python train.py --n_head=4 --norm_eps=1e-06 --tie_embeddings=true --schedule="wsd" --final_lr_fraction=0.05 --batch_tokens=[65536, 131072, 196608]
Each number is 128 + 24 x the weight over its row's rms, rounded and kept within 0 to 255. Layers, rows and columns count from 0. The size above them is the row's rms in percent of the matrix's.

# layer 15 attention query, 256x256, rms 0.251, rows 0-34,64-98, columns 192-255
size [ 88  89  74  88  86  72  80  92  87  93  97  85  80  92  97 106  85  93 105 124  99 100  96 101  93  99 102 101 102 100 103  95  90  95 101 109  88  82 102  78 182  91  90  83  99  88  86  99  91  95 108 100  73 106 104  92 101  97  89 101  95  92  99  94  97  97  92 104 102 105]
[[128  81 153 113 149 168 151 133 203 154 124  79 103  96 111 134 145 146 141 126 145 111 110 140 107 149 135 118 117 153 121  86 100 155 136 139 138  98 108 139 144 129 133 135 101 162 129 128 118 133 120 142 114 111 141 142 121 148 142 170 118 171 103 135]
 [143  76 160 132 162 142 138 151 170 134 130  88  95  96 154 127 127 151 134 135 166 114 145 130 100 126 143 120  97 134  98 100 130 129 122 151 109 105 145 123 142 108 140 121 130 150 115 109 105 165 116 124  95 126 164 137 118 130 168 141 117 158 106 136]
 [130 183  89 145 108 108 137 121  53 108 133 149 146 146 159 115 128 117 118  97 131 130 121 103 151 123 109 141 129 103 141 164 141 121 136 122 125 185 103 133 137 143 117 134 125 115 145 138 165 112 144 119 166 123 132  97 154 125 116 106 137 123 140 121]
 [105 112 101 152 118 146 126 146 164 139 137 113  83 135 104 114 138 137 166 107  91 160 127 116 124 152 136  99 116 153 164 138  79 179 176 106 120  99 100 124 167  91 127 140 120 124 136 133 138 152 126 120 123 122 117 161  76 131 126 153 113 139 113 163]
 [148 161  85 147 113 112 140 129  78  98 148 134 136 119 151 115 145 127 108  94 125 182 152 101 139 115  84 139 181 130 146 166 115 136 132 122 152 169 100  92 184 103 119 129 179 130 145  81 106 137 132 127 157 124 127 120  90 163 109 133  70  79 146 165]
 [103 119 184 131 122 115 132 160 189 145 149 160 105 125 109  72 115 108 162 113 108 139 113 122 116 104 129 100 104 128 178 114 160 124 143  94  99 104 133  81 149 106 159 121 117 121 147 118 119 135 123 166 128 157 134 145 122 149 134 115  86 121 102 155]
 [152 177 102 103  94 152 127 103  67 115 116 125 133 126 134 153 129 130 118 117 127 128 157 110 119 148  92 110 139 143 120 151 136  94 101 143 114 149 128 152 114 120 141  92 140  99 146 138 152 106 133 126 127 106 114  90 137 102 152 133 156 138 157 158]
 [103 121 132  93 117 133 156 177 158 121 153 158 130 160 132 162 106 112 115 149 108 137 150 129 120  93 138 138 187 122 110 157 128 111 132 135 121 106 140 104 163  99 163 121 121  98 121  99 116 127 148 121 122 154 149 167  89 129 163 145 125 148 144 150]
 [162 145 105 155  83 121 106 107  85 145 177 129 146 176 159  79 128 135 113 109 172 144 113 119 109 180 108 112 154 152 142 109 132 121 122 143 143 216 108 149 141 100 114 110 152 107 121 128 116 137 145 100  80 148 115 114 132 128 105 165 132 111 142 125]
 [116 125  70 174 152 125 140 121 132 151 141  97 130 130 133 121 111 139 153 141 104 143 104 118 102 167  97 116 161 121 137 164 106 125 148 130 142 150 116 134 150 127 102 118 150 143 147  70 117 128 135 147 150 161 128 122 103  72 115 164  51  88 111 137]
 [145 114 125 118 167 136  84 128 121 132 113 133 121 119 170 120 123 125  95 112 136  91 200  81 114 132 121  79 133 124 189 125 152 108 136 187 129 110 131 108 121 123  90  94 162  97 107 137 105 168 116  91 108 122 100 141 132  86 187 146 136 116 145 109]
 [140 149 147 111 173 125 107 133 142 129 108 102 117  86 139 159 130 140 138  73 135 133 153  98 184 156 140 106 110  96 103 106 125  98 108 124 107 131 117  94 109 136 109 194  75 123 147 101 129 127 125 114 158  89 130 102 112 130 145 177 137 176 153  92]
 [118 112 134 182 125 128 166 119 118 105 100 144 136 130 139  93 127 146 130 132 138 111 109 127  89  93 154 137  72 152 143 182 129 179 157 123 157 115 104 121 150 119 163 132 158  77 122 113 129 148 117 151 154 129 118 146 123 113 148  79  65 129  80 154]
 [115  94 144 155 181 141 123 157 181 106 151 146 114  86 111  85 126 112 177 112 140 120 135 169 130 119 146 181 115 131 128 115 147 105 148 133 105  74 155 103 119 126 137 196 109 149 105 140 150 154  98 147 137 140 159 140 186 184 162 125 155 141  95 107]
 [156 140 151 147 117 140 167 119 185 135 136 132  88 157 141 138 133 168 107 146 150 141 114 103 136 125 147 136 132  97 128  85 152 120 106 112 110 128 160  88 132 109 154 132 119  97 128 127  97 120 158 125 124 147  85 153 135 109 120 132 119  87 129  90]
 [171 160 114 131 152 134 127 102 160 141 129 108 142 173 145  89 108 125 164 117 101 169  99  51 158 160 108 112 129 140 127 143 143 122 131 146 134 188 141 129 137 158 135 164 123 130 148 112 148 118 125 133 165 127 101  99 146 128 100 149  73 136 117  88]
 [147 177  94 134  97  87  76 121 122 131  92 114 116 177 155 145 127 112 120 125 111 117 159 104 194 108 119 104 140 129 136 123 142 107 127 108 117 164 121 120 166  92  92  78 164 109 110 137  98 106 130 117 170 138  94  89 102 123 100 127 107 110 174 135]
 [157 137 115 137 127 158 118 122 138 126 137 132 176 145 169  93 132 131 132  79 167 110 101 107 161 119 130 119 145 136 147 123 128 152 135 161 146 189 143  98 106 123 156 126 121 102 171  81 160  97 161 132 117  87 106  87 113  88 158  98 119 120 123 108]
 [150  92 102 119 105 142 164 114 158  87  96 161 122 130 155 106 106 154 117 128 112 109  69 137 139  99 140 131 137 160 116 181 121 130 152 139 123 132 147 103 180 120 147 162 144 137 113 132 137 158 131 107 124 108 104  83 138 138 119 169 106 169  94 151]
 [ 86 156 139  85 103  79 133 135 105 146 137 106 100 134 141 113 109 164  95 137  81 111 108  74 135 102 143 106 145 135 128 146 123 108 162  84 139 179 129 121 149 132 126 147 114 114 167 117 138 128 167  80 117 151 134 127  91 123  84 156 143 138 139 141]
 [112 140 117 175 112  99 100 115 141 137  92 161 175 104 148 159  91  94 134 126 115 111 144 137 109 116  92 114 141 116 104 172 119  96 143 133 153 138 142  96 116 125 181 175 160 107 162 191 134 107  91  68 130 132 115  96  92 121 176 182 118 174 135 138]
 [101 110 124 149 102 100  91 165 135 120 112 138 110 128 136 119 103 111 132 140 123  78 116 110 106  87 162 144 127 158  80 131 112 106  59 123 165 103 124  99 119 138 108 136 144 151 128 136 152 153 133 145  86 111 111  92  81 182  89 151 139 143 113 122]
 [104 142 174 128 140 134 175 108 119 151 148 153 175 109  81 141 155 125 121 114 148 140 118 139 115  99 168 108 107 109 149  95 103 128 122  96 120 135 130 145 142 101 149 143 157  62 103 131 171 134 107 126  64 117 125 169 138  74 110 120  98 108 122 126]
 [139 158 114 154 153 130 167 126 124 107 117 140 119 174  97 113 150 137 137 125 156 117 146 154 117 131 149 134 145 152 115  87 139 153 153 125 152 139 122 112 136 113 105 116 125 112 121  88 145 147 140 136 161 138 138  90 146 109 143  78 134 126 119 159]
 [117 106 110 142 113 174 116 139 150 160 129 116  91  76  96 161 156 154 128 103 124 155 103 116 169 140 104 140 161 106 123 114 174  68 144 138 164 146 126 160 151 108 121 121 132 137 165 128 117 129 130 142 163 126 120  87 128 142 120 105 129 142 150 178]
 [159 176 142 103 100 148 129 103 106 132 137 143 133 142 123 101  94 138 104 118 141 143 114 134 110 121 130 144 125  99  78 127 177  84 128 168 132 122 192 108  83 119 149  97 108  81  71 165 175 130 117 141 103  95 153 106 125 145 129  97 104 121 125  90]
 [ 82  95 136 146 131 120 129 127 125 145 117 128  79 136 122 171 105 146 102 135  96  85 146 124 170 134 144 121 132 134 123 148 133 121 116 137  95 100 128 140 163 121 150 149 119 149 166 165 109 126 131 110 122  95  93 123 106 152 132 125 150 126 183 119]
 [125 147 101 151 131 116  94 104 146 105  93 119 101 133 158 127 127 115 131 129 131  98 116  86 123 103 121 140 157 174 115  96 120 142 173 129 102 133 103 181 129 150 165 147 113 125 137  68  81 113 113  91 147 144 100 111 118 154 107 144 149 102 150 121]
 [119  98 130 121 114 115 132 119 125 104 147 127 111 121 135 128 124 104 122 133 101 122 172 114 159 119 119 121 140  85 119 158 127 112 136  95 120 116 127 108 110  97 111 137 150 157 127 163  99 111 148 123  85 162 127 198 104 149 152 132 101 138 114 135]
 [124 122 126 143 151 126 126 126 160 111 155  96  81 139  72 158 103 145 118 100 161 118  71 126  98  89 124 137 111 137 133 105 132 151  96 137 137 116 188 104 139 143 104 118  82  83 140 134 113 133 108  85 142 168 148 121 139 120 109 128 121  98 121 120]
 [109 113 128  96 136 114 144 101 168 103 121 123 124 111 148  89 116 106 155 155 162 188 105 139 178 142 101 107 135 127 140 114 165  74 110 136 107 128 153 137 144 139 104 148 134 124  93 122 143 136 151 123 158 140 141 116 126 117 125 115 133 100 148 158]
 [106 122 161 171 161 131  88 134 160 119 105 113 192  96 169 122 113 166 121 138 100  86 137 149 120 116 124 174 119 112 125 126 111  99 143 139 151 117 100 140 129 113 136 162  95 144 172 108 128 118 120 133 131 119 114 131 127 145 141 105 109 108 119 134]
 [157 160 139 120 142 128 121 119 129 105 136 173 139 100 162 117 152 144 131 120 118 120 158 120 109 119  83 167 127 139 162 158  93 161 124 152 165 169 150 142 165 108  93 108 173  80  89 109 128 140  71 130 141 121 165 130 115 138 135 172 157 183 121 136]
 [134  96  81  77 136 134 110 136 118 144 121  86 147 115 161 147 143  89 126  88 157 125 106  96 159 128 123 180 151 150  83 124 115 138 156 107  70  77 142 102 132 107 112 117 131 141 128 148 161 138 150 180 119 145 124  71  78 108 136 143 122 110 106  92]
 [134 122 178 122  51 124 143 124  86 143 140 140 165 101 146  97  78 162 150 157 144 182 154 169 133 115 157  95 140 148 105 139 129 131 139 125 126 121 152 116 146 153 103 107 118 106 158  99 167 107 140 158 152 109 115 125 119 137 138 102  70 128 127 169]
 [120  85 142 112 124 172 157 119 139 126 129 116 105 118 112 145 126 135 124 115 144 117 129  98 148 130 110 117 127 133  81 100 157 140 110 112 157 150 142 114  94 121  96  57  87 128 101 150 127 114 107 108 100 103 117  88 149 183 147 103 159 101 187  91]
 [132 143 117 130 102 143 166 137 101 119 112 107 158 144  96 182 126 139 162 104 122 146 127  98 154 149  90 148 116 153 110 124 134 153 149 107 141 163  85  95 140 102 126  85 128 138 131 108 148 132 130 135 149  97 103 124 168 154 111 100 129 126 138  96]
 [109  67 156 146 172  94  96 119 156 116 142 137 130 138 130  96 126 164 131 146 160 120 106 132  75 132 149 110 152 140 137 178 147 136 173 118 108 104 128 112 163 174 123 188 122 143 133 123 126 180 100  88 137 177 178 166 127 104 140 191  70 121 106 178]
 [133  85 127 101 178 124 116 128 146 117  61 141  88 142 131  96 126 117 121 142 133 106 136 130 113 114 159 105 126 123 136 123 123 116 147 129 111 107 137 147 112 156 139 147 125 138 126 164 152 161 128 120 134 107 175 112  96  97 149 112 140 151 137 139]
 [114 107  91 102 145  77 102 104 146 140 120 129 111 128 149 105 112 148 108 156 119 165 145 140  69 132 142 125 109 138 152 165 131 109 142 151 105  90 128 112 158 120 105 163 127 143 132 123 106 169 101 120 139 143 139 133  90 128 114 160  93 121 108 186]
 [109 107 163 115 155 148 165 138 130 127 111 103 137 110 102 133 118 151 117 137 161 160 139 136 140 145 145 138 123 130  98 109 132 150 160 133  96  99 147 101 104 151 167 117 122 113 124 107 110 119 130  94 115 147 133 137 132 117 101 146 142 136 158 146]
 [147 122  93 134 125 106  96 157 123 118 154 112 169 131 108 134  79 116 152 124 123 169 157 148  81 121 150 103  90 164 137 138 118 124 146 127 148 135  90 127 151 140 125 115 135  97 132 116  90 121 116 125 153 145  94 121  90 180 160 158 139 152 155 125]
 [102  88 160 154 153 115  81 126 110 138 181 136 116 133 142 111  79 147 122 149 136 128 119 140 100 136 152 120 114 136 134 136 121 122 124 131  96  98 161 111 160 132 186 160 114  89  98 136 126 143 142  79 145 167 164 137 125 116 156 182 129 130 118 142]
 [134 142 129 129 151 105 114 144 131 139 114 151 165 103 137 113 150 154  85 124 124 137 138  92 105  91 109 107 105 107 138 122 117  78  69 168 162 124  96 112 112 115 135 131 136  91 102 135 110 162 143  98 101 158 102 119  76 134 128 190 139 114 184 158]
 [118 107 107 124 111 144 103 103 180 135 106 127 127 160  95 128  90 100 135 136 139  91 177  82  90 119 128 128 171 160 126 179 163  75 115 156 172 126 142 137 153 143 161 106 124 133 105 105  97 170 133 139 136 136 119 146 130 132 149 119  81 117 105 143]
 [ 91  74 139 157 132 137 160 131 129 154 127 144 120  80 110 128 141  93 125 114 108  88 165 123 157 125 133  92 157  90 179  90  87 122 121 127 127  90 144 122 115 146  86 116 110 143 141  93 170  92 143 130 100  95 103 163 170 105 115 115 135 155 151  95]
 [ 72 143 141 144 149 115 105 140 124 176 180 159 133 101 168 105 109 103 129 132 132 184 131 130 127 120 130 144  73 108 121  90 107 135 106 149 174 168 117 138 135 131 160 155 112  92 122 132 149 106 196 146 151 151 128  98  36 105 145 167 171 118 152  87]
 [145 141 138 136 123 115 149 119  60 145 124 153 171 110 134 152 172 112 142 155 159 104 137 164 124 141 105 172 127  95  87 107  98 152 143 119 120  83 121 124 141 120  89 140 118 136 137 123 154 134 128 188 114 146 148 105 177 125 137 108 119 171  75 132]
 [114 103 119 121 156 107 133 126 123 144 177 120 106  87 150 134 132 102 160 127 111  91 115 131 187 155 112 160 135 145 138 109 132 112 155 119 107 109 129 120 107 140 115 122 110 177 157 115 151 125 101 137 158 111 145 134 190 138  94 120 162 127 117  92]
 [141 182 137 123 123 134 109 112 160 131 128 105 111  86 161 101 103 104 131 132 129 112 107 158 168 128 147 131 122 115 127 155 141 181 104 118 138 157 103 146 132 148 120 131 127 160 204 145 124 114 188  85 126  75 119  95 101 126 146 109 118 123 106  94]
 [162  75 156 121 155 148 125 149 164 103 146 133 104 115 123 116 127 136 137 131 153 119 144  84 166 124 144 152 114 150 155 168 139  96 125 113 134 103 151 128  92 134 157 104 127 119 139 130 109 105 130 116 159 140  94 123 179 133 105 145 125 135 157 130]
 [130 136 132 135 115 121 114 124 131 168 110 141 134 153 120 119  97  98 142 124 149 114 150  91 110  52 132  75 142 122 142 174 142  98 125 114 186 137 114 132 155 132 139 153 142  93 112  89 152 147 160 149 116 147 154 131  56  73 129 164 103 111 160 163]
 [144 126 136 118 129 126 129 130 165 124 133 157 178  74 186 155 152 116 116 135 136  68  98 130 155  80 126 146  99 111 138 100 117 113 132 153 167 130 147 134  92 113 158 142  79  96 160 125 159  89 148 151 124 142 100 100  90 134 145 146 156 150 126  98]
 [114 123 145 132 144 124 139 149 149 119  82 140 153 121 130 114 165 134 128 123 124 163 114 159 128 127 104 138 112  98 107 135 138 129 112 129 125 164 137  90 143 124 146 120 132 142 147 150 107 150 163 100  90 118 107  87  71 137 116 152 126 150 146 127]
 [107 163 170  91 105 107 103 142 151 152 138 149 139 128 130  92 139 131 116 113 135 172 135 127 151 129 162  98 141 108 155 125  98 150 147 120  77 129 130 101 141 169 149 125 125  82 118 168 120 156 178  63  96 133  99 151  83  84 121 161 149 136 138 142]
 [ 86 176 112 152 102 126  86 112 136 105 160  60 111  84 128 103  79  97 124 126 153  91 122 114 150 174 155 132 131 117 123 126 127 117 108 152 127 126 134 121 141 111 149 146 140 118 141 134 166  84 155 119 136 114 134 140 145 102 122 106 130 153 130 133]
 [139 107 123 101 110 133 115 175 129 148  89 145 134 115 146 136 138 100 160 111 139 123 124 118 112 143 131 118 136 141 105  86 138 162 111 126 125  70 121  76 130 135 103 140 141 168 171 106 129 107 128 114 130 169 118 134 140 129 138 136  74 158 129 151]
 [163 166 113 115 124 140 146 128  97 148 155 137 155 173 118 137 175 130 132 128 143 131 164 193  85 110 135 131 131 100 133 124 107 160 127 109 135 154 103  97 128 117 131 111 153 128 121 122  89 115 102 115 135 162 118 111 167  80  39  63 124 149 126  96]
 [133 137 131  96 121 121 152 124 131  74 137 110 117 151  98 111 125 109 114 115 120 163 124 154 136 123 124 143 133 150 134 106 130  97  94 153  98 113 115 129 100 121 145 101 145 136 102 145 118 145 121 116 137 157 107 188 122 115 149  74 109 118 149 132]
 [116  85 140 110 168 122 116 118 137 164 139  97 114 114 133 125 135 140 160 108 114 164 120 122 112 154 130 138 145 134 113 135 101 167 148  94 148 137 189 123 107 117  89 173 148 141 151 164 169 156 169 109 144 140  82  81 113 126  83 119 109 130 129 143]
 [154 114 148 138 112 132 110 100 115 133 114  93 142 124 137 173 132 154 133 110 119 113 115 124 137 133 125 138 107 143  79 142 138 135 135 111  98 107 113 107 163 147 181 163 118 141 130 155 136 102  93 122 131 120 111 191 119 139 137 143 100 157 123 126]
 [157 126 168 126 109 121 171 127 115 143 164 126 134 120 130 171 124 125 138 139 110  99 136 122 142 121 117 150 118 154  88 145 133  82 109 154 107  59 146 127  92 149 167 129 129 136 100 124  71 167 132 130 150  98 108 149 155 163 109  74 143 125 137 104]
 [113 132 122 149 153 145 155 118 120  93 167 123 126 110 157 138 175 134 107 134 154 115 119 124 155  90  98 102 124  93 164 136 122 112 142 118 173 196  82 106 151 189 161 156 116 140 142  99 107 108 121 118 111 138 117 103  84 143 144 139 151 121 163 101]
 [117  84 141 123 115 146 158 144 158 113  97 125 131  95 103 139 144 100 147 129 104  87 158 158 104 100 108 125 139 154  82 133  99 107 138 120 171  60 151 128 127  90 117 146 116 136 163 102 160  85  98 108 129 132  91 141 108 138 130  78 142 119  93  95]
 [120 132 125  87 138 140 113 119 150 144 102 143  75 185 152 118 154 129 139  93 128 113 129 147  88  86 122 135 126 104 114 142  63 111 132 106 148 101 119 136 154 139  83 168 120 124 108 153 134 115 119 100  84 153 127 117 104 147 153 123  79  97 137 133]
 [139  93 127 145 162 149 173 112 156 158 147 148 123 118 128 147 136 153 151 156 135 160  97 112 140 139 135  99 116 138 125  76 164 123 155  84 155 130 114 185 118  86 149 185  97 150 144 118 111 147 122 124 113 136 118 143 140 120 128 154 163 121 197  92]
 [170 123 132 100 174 166 122 119 152 114 106 112 136 117 131 130 134 124 110 100 129 186 148 154 107 108 129 157  85 124 166 140 107 123 127 141 138 130 115 117  98 108 146 152 123 123 154 120 148 137  77 140 121 111  98 131 120 121 139  86 145 135 111  76]
 [123 139 146 109 142  90 129 150 127 130 149 145 149 124 171 121 120 117 117 161 119 159 128 180 120 103 139  82 147 127 134 141 140 112  86 161 141 127 125 143  76 124 149  68 125  96 107  89 130 153 161 136 112 167 134  81 158  81 151 124 127 101 101 151]
 [120 115 114  61 132 162 113 115 126 154 122 141 157 144 136 110 132 107  98 131 171 132 168  71 148 149  96 164 156 150 141 144 127 122 104 114 141 103 114 139  98 127 175 116 114 153 113 148 126  96 122  98 149 159 139 121 136  97 134  99 104 118 127 101]
 [114 120 142 124 119  97 137 155  88 140 161 137 123 124 175 105  97 126 137 100 143 144 121 118 157  97 118 118 165 137 148 152 106 106 139 141 160 149 139 140 125 139  71 133 118 114 183 128 146  93 140  85 132 129 136 103 150 150 108 111  95 164 153 127]]
# layer 15 attention key, 128x256, rms 0.247, rows 0-34, columns 192-255
size [ 90  83  72  85  82  78  62 114  86 122  89  90  72  89  92 102  97  88  86  99 105 105 107  92  94 100 103 117 102 105 102  93  97 101  99]
[[143 123 127 114 113 135 127 106 104 120 129 162 138 120 113 158 132 123 103 112 113 138 136 175 153 141 120 175 135 112 124 158 147 156 116 119 123 117 163 156  77 129 115 117 125 100 144 147  98 113 146 105 119 141 124 115 194 107 138  44 122  76 114 117]
 [103  75 138 165 168 123 139 119 173  80  86 115 139  90 114  92 129 120 170 109 125 161 142 132  86 164 155 168  95 174 127 112  96 124 114 126 101  84  99 140 114 122 125 145  63 124 110 139 136 167 129 137 123 114 140 165 109 109 130 149 147 135 100 122]
 [ 93 115  93  92  97 111 117 142  96 155 143 125 120 141 123 108 132 102 131 120 111 153 116  99 159  89 130 109 149 130 155 139 107 142 132 113 134 161  84 136 133 152 167  94 167 103 175 107 149  88 122 111 123 157 159 125 103 158  92 159  90 118 148 132]
 [128  91 134 128 127 127 116 137 110 120 117 120 131 154 146 134 129 112  97 126 107  93 119 144 153 121 155 124  92 125 109 159 144  91 132 118 130 125  72 144  84 117 124  96 137 136 121 169 111  65  87 123 145 136 127 129 138 137 155 144 147 121 124 127]
 [118 144  97 124  90 112  81 130 100 118 161 108 158 131 127 129 130 154 102 126  98 137 112 104 132 113 122 126 174 157 150 137 148  97 111  65 108 154  97  95 155 142 159 137 159 114 137  97 139  89 132 117 163 102 147 121 105 168 129 162 155 158 144 164]
 [139 133 141 110 156 117 177 138 130 140 151 137 133 160 150 156 139 159 122 137 129 188 137 150 129 142 137 118 159 103 116 135 152 159 152 127 160 120 148 153 103 115  81 126 159 135 140  93 147 125  96 147 137 111 120 153 186 168 128  84  88 127 173  95]
 [115 125  97 116  97 134 118 135  90 149 161 107 107 139 122 126 155 174 123 116 112 131 116 110 197 116 109 101 123 118 108 152  67 136 113 120 125 169  93 112 161 144 123 126 125 158 172 126 113  92 151 100  90 143 136 139 138  99 115 166 169 127 146  96]
 [135  97 103 146 165 141 124 100 171 133 115 130 159 119 160  98 141 133  96 124 128  83 140 125 135  98 132 120 107 145  91 134 129 113 100 108  97  97 120 131 111 138 141 147 108  87 115 159 126 193 128  84 142 175 168 146 108 152 166 181 164 116 125 114]
 [144 134 116 104 123 127  90 102  91 110 108 148 141 156 121 142 110 161  60 152 127 197 148  88 166 149 145 107 168 161 129 127 124 138 130 139 135 171 104 152 159 109 159 128 147 159 126 152 141 101 147 104 133 153  97 107 116 150 133 141  89 133 159 170]
 [ 94 199 107 152 110 119  72 144 106 116 166 119 125 113 131 150 141 129 125 133 148  95 140 137 178 177  74 175 158 121 131 133 135 117  91  97 132 189 174 136 166  87 113 107 160 121 144  94 103 120 168 177 127  75 109  92 160 143 110  77 146 134  96 104]
 [153 166 130 119 145 131  74 113 127 141 123 143 105 127 126 118 138 161 136 102  65 157 113 141 130 136 106 104 183 131 122 141 139 111 129 120 119 135 103  96 138 138 120  96 126 132 134 157 117 104  96 147 129 116 116 124 118 125 138 156 119 161 127 168]
 [139 164 116 124 129 148 176 181 185 103 105 146 121 141 156 176 154  95 121 127 102 169 115 155  86 110 112 129 101 142 109 132  78 138 114 128 138 147 105 112 147 183 112 162  69 162 142 157 172 122 114 101 118 146 132 145  77  71  84 152 176 115 159 129]
 [150 163 138 121 133 143 137 116 149 117 110 143 142 129 120 118 126 114 157 161 141 141 141 165 117 131 104  98 141 142 146  97 124 183 110 153 158 103  90 145  80 184 136 145 181 124 117 140 155 176 127 165 134 107 118 113 123 142 123  70  90 124 131 113]
 [103  95 137  71 163 123 162 128 121 104 136 112  81 143 137 134 191 156 120  95 126 101 135 130 158 158 106 143  62 119  91 129 142 134 124  95 110  70 159 143 153 126 134 101  88 157 140 134 124  70 102  67  91 129 140 111 158 147  92 145 123 120 162 118]
 [130 176 153 133  97 143 115 124  97  89  65  90 107 148 124 161 142  94 109 124 157 111 100 163 148 129  80  92 187 125 113  91 145 135 121 142 140 150 146 134 171 145 136 133 156 144 155  98 149 100 165 100 132  97 140 121 170 132 156 128 109 134 134 100]
 [167  96 105 125 118 111 176 119 144 132  85 144 100 142  90 127 144  81 138 114 113 108 111 147 151 151  79 126 154 179 152 138 113 117 127  88 124 140 121 148 161 145 121 120 132 146 145 129 136 101 151  82 175 101 132  98 152 145  81 116 139 141 152 112]
 [113 155 119 126 103 116  56 145 118 168 122  93 164 116 121 140 132 123 155 115 129 163 109 102 148 138 118 121 146 125 175 151 102 162 158  98 107 131 130  93 126 136 176 133 154 105 169 142 136  98 167 112 142 139 165 143 108  89 153 169 107 136 160 160]
 [ 78 148 124 158 127 118 158 169 162 145 111 166  90  50 111 159 117 107 144 123 145 103 143 162 105 136 151 146  96 110 107  91 108 152 109 139 106  84 148 122 110 129 116  99  89  99 111  92 153 145 118 137  83 128 125 111 162 139 106 138 124  98  97 102]
 [126 124 134 130 153 151 132 154 113 142 139 178 118 137 136 141 124 159 110  88 106 135 132 128 149 126 114 119 104 104  69 145 157  92 123 133 168 132 138 127 177  90 121 113  91 157 139 128 136  68 116 123 103 126 130 120 116 162 129 181 135 129 180 142]
 [111 167 152 114 109 118 100  83 155 141 100 125 130  92 134 128 152 105 140 108 129 125 137 144 139 157 116 144 176 101 118 129 112 116 105 118 148 148 141 144 120 115 114 127 107 124 119 114 146 119 148 172 107  68  96 102 118 126 105  85 112 144 130 128]
 [ 92 170 104 162 130 151 119  93 139 102 130  83 132 124 144 138 103  98 135  70 105 127 130 133 166 133 134 161  79 112  86 168 136 115  96 125 172 122 157 138  95  63 156 126 125 101 128 137 168  91 131 160 124  98 156  92 141 135 115  84 134 120 113 106]
 [136 129 144  75  84 106 118 133  96 122  94  95 130 132  99 112  89 139  99 125 122 124 102 116 163 115 109 164 149 110 101 116 127 160  77 149 122 139  97  95 106 134  96 125 143 154 166 139 157 114 117 107 146 110 106 113 118 144 167 138 152  99 143 165]
 [139 126 140 133 114 128 166 123 154 110 115 153 103 180  92 114 133  85 124 126 133 168 155 119  65 178 137 144 125 142 155 139 118 154 119 103 117  97 136 132 162  89 113  97 114 143 153  85 115 105 120 123 123 135 144 121 162 110 111 136 105 138 120 118]
 [122 114 108 108 122 107 151 123 112  91 117 128 124 145 109 133 128  94 135 104 115 155 132 168 169 125 130 179 149 130 110 140 127 113 114 145  89 148 126 108 158 130  92 119 133 143 118 170 103 129  86  84 126 131 153 160 152 167 149 159 109 163 127 116]
 [ 97 103 144 131 168 109 119 153 109 156 124 102 123 118 145 129 141 110 113  90 132 168 134 138 138 138 146 135 101 134 129 190 119 188 113 119 116 144 155  93 130 126  71 129 122 131 125 120 120 144 157 116 141 141  85 151 133 164 109 156 150 124 128 111]
 [103 103 142 141 104 129 118 141 105 131 124  82  91 120 144 177 137 140 117 114 127 159 138 157 109 136 104 164  96 169  93 130 118 137 110 109 106 123 119 149 155 117 122 135 128 143  91 129  93 128 119 110 112 139 112 135 129 152 138 134 161 138 150 132]
 [144 127 151 128 147 114 134 151  78 117 127 115 100 156  73 151 124 159  86 126 123 148 158 109 149 154 132 130 115 169 101 124  92  89 111 163 106  90  96 141 100 135 162 113 147 114 138 143  98 147 154 156 161 109 156 113 150 177 159 146 150 103 142  99]
 [104  62 123  92 145 135 174 143 121  99  99 154 101 114  94 126 138 115 123 119 116 105 126 145 130 116  94 132 132 125 120 180 132 112 136 144 177 128  89 106 128 147 126 100 121 149 151 120 116 159 116 110 123  98 120 148 141 106 123 144 165 138 144 139]
 [136 159 145 127 144 121 160 146 108  98 141 115 125 105 104 161 126 131 108  95 145 110 133 118 124 106 141 100 183 117 111 144  96 102 120 108  80 127 156 133 145 107 112 118 143 162 142  96 157  98  75 178 129 118  75 100 140 146 138  80 174 132 110 123]
 [156 145 112 150 157 142 129 100 163 119 130 162 162 166 163  96 152 123 107 153 135 137 177 140 143 121  84 151 155 125 148 145 113 142  95 113 171 124 108 136 132 142 145 151 140 110  87 149  97 129  91 123 106 158 105  58  83 144 163 153 107 130 170 136]
 [118  94 142 157 147 118 159  94 158 131 108 105 112 127 106 109 125 149 126 132 128 116 119 106 136 132 103 163 120 126 127 124 150  86 141 128 140 155 118 165 114  84 115 143 141 171 153 146  95 123 127 112 121 112 104 161 137 143 109 156 132 134 153 141]
 [126 125 132 134 146 124 134 129 111  92  98 127 121 101  99 151 105 141 137 119 144 131 147 112  88 110 131 134 115 122 144 184 153 116 101 121  99  92 106 122 133  96 138  88 152 130 153 120 145  92 139 113 123 116 132 107 167 135  98 103 143  97 109 142]
 [109 131 171 172 176 123 101 109 122  70 164 122 154 129 157 105 133 135 135 130 137 163 130 152 109 160 154 124 141 140  95 106 178 131 120 129 124 162 131 118 101  81  79 104 117 146 168  96 145 118 128 110 133 106 114  89 128 102 115  84 142  92 103 114]
 [139  99 118 116 141 164 101 126  86 161 107 152 145 135 139 108 121 118 125 142 140 116 109  79 150 103 135 145  73 101 121 135 108  92 112 119 117  82 130 118  91 111 169 115 123 149 111 164 141  95 155 157 153  83 119 158 159 140 160  93 141 141 120 157]
 [127 117 124 104 104  96 120 154 158 139 123 123 113 143 175 118 135 132 125  96 162 100 138 128 158 118 133  69 145 132 132 128  96  74 125 160 158 170  81 128 130 200 117 134 146 126 138 147 147 150 107 138 139 146 139 134 133 147 118 116 101 110 129  95]]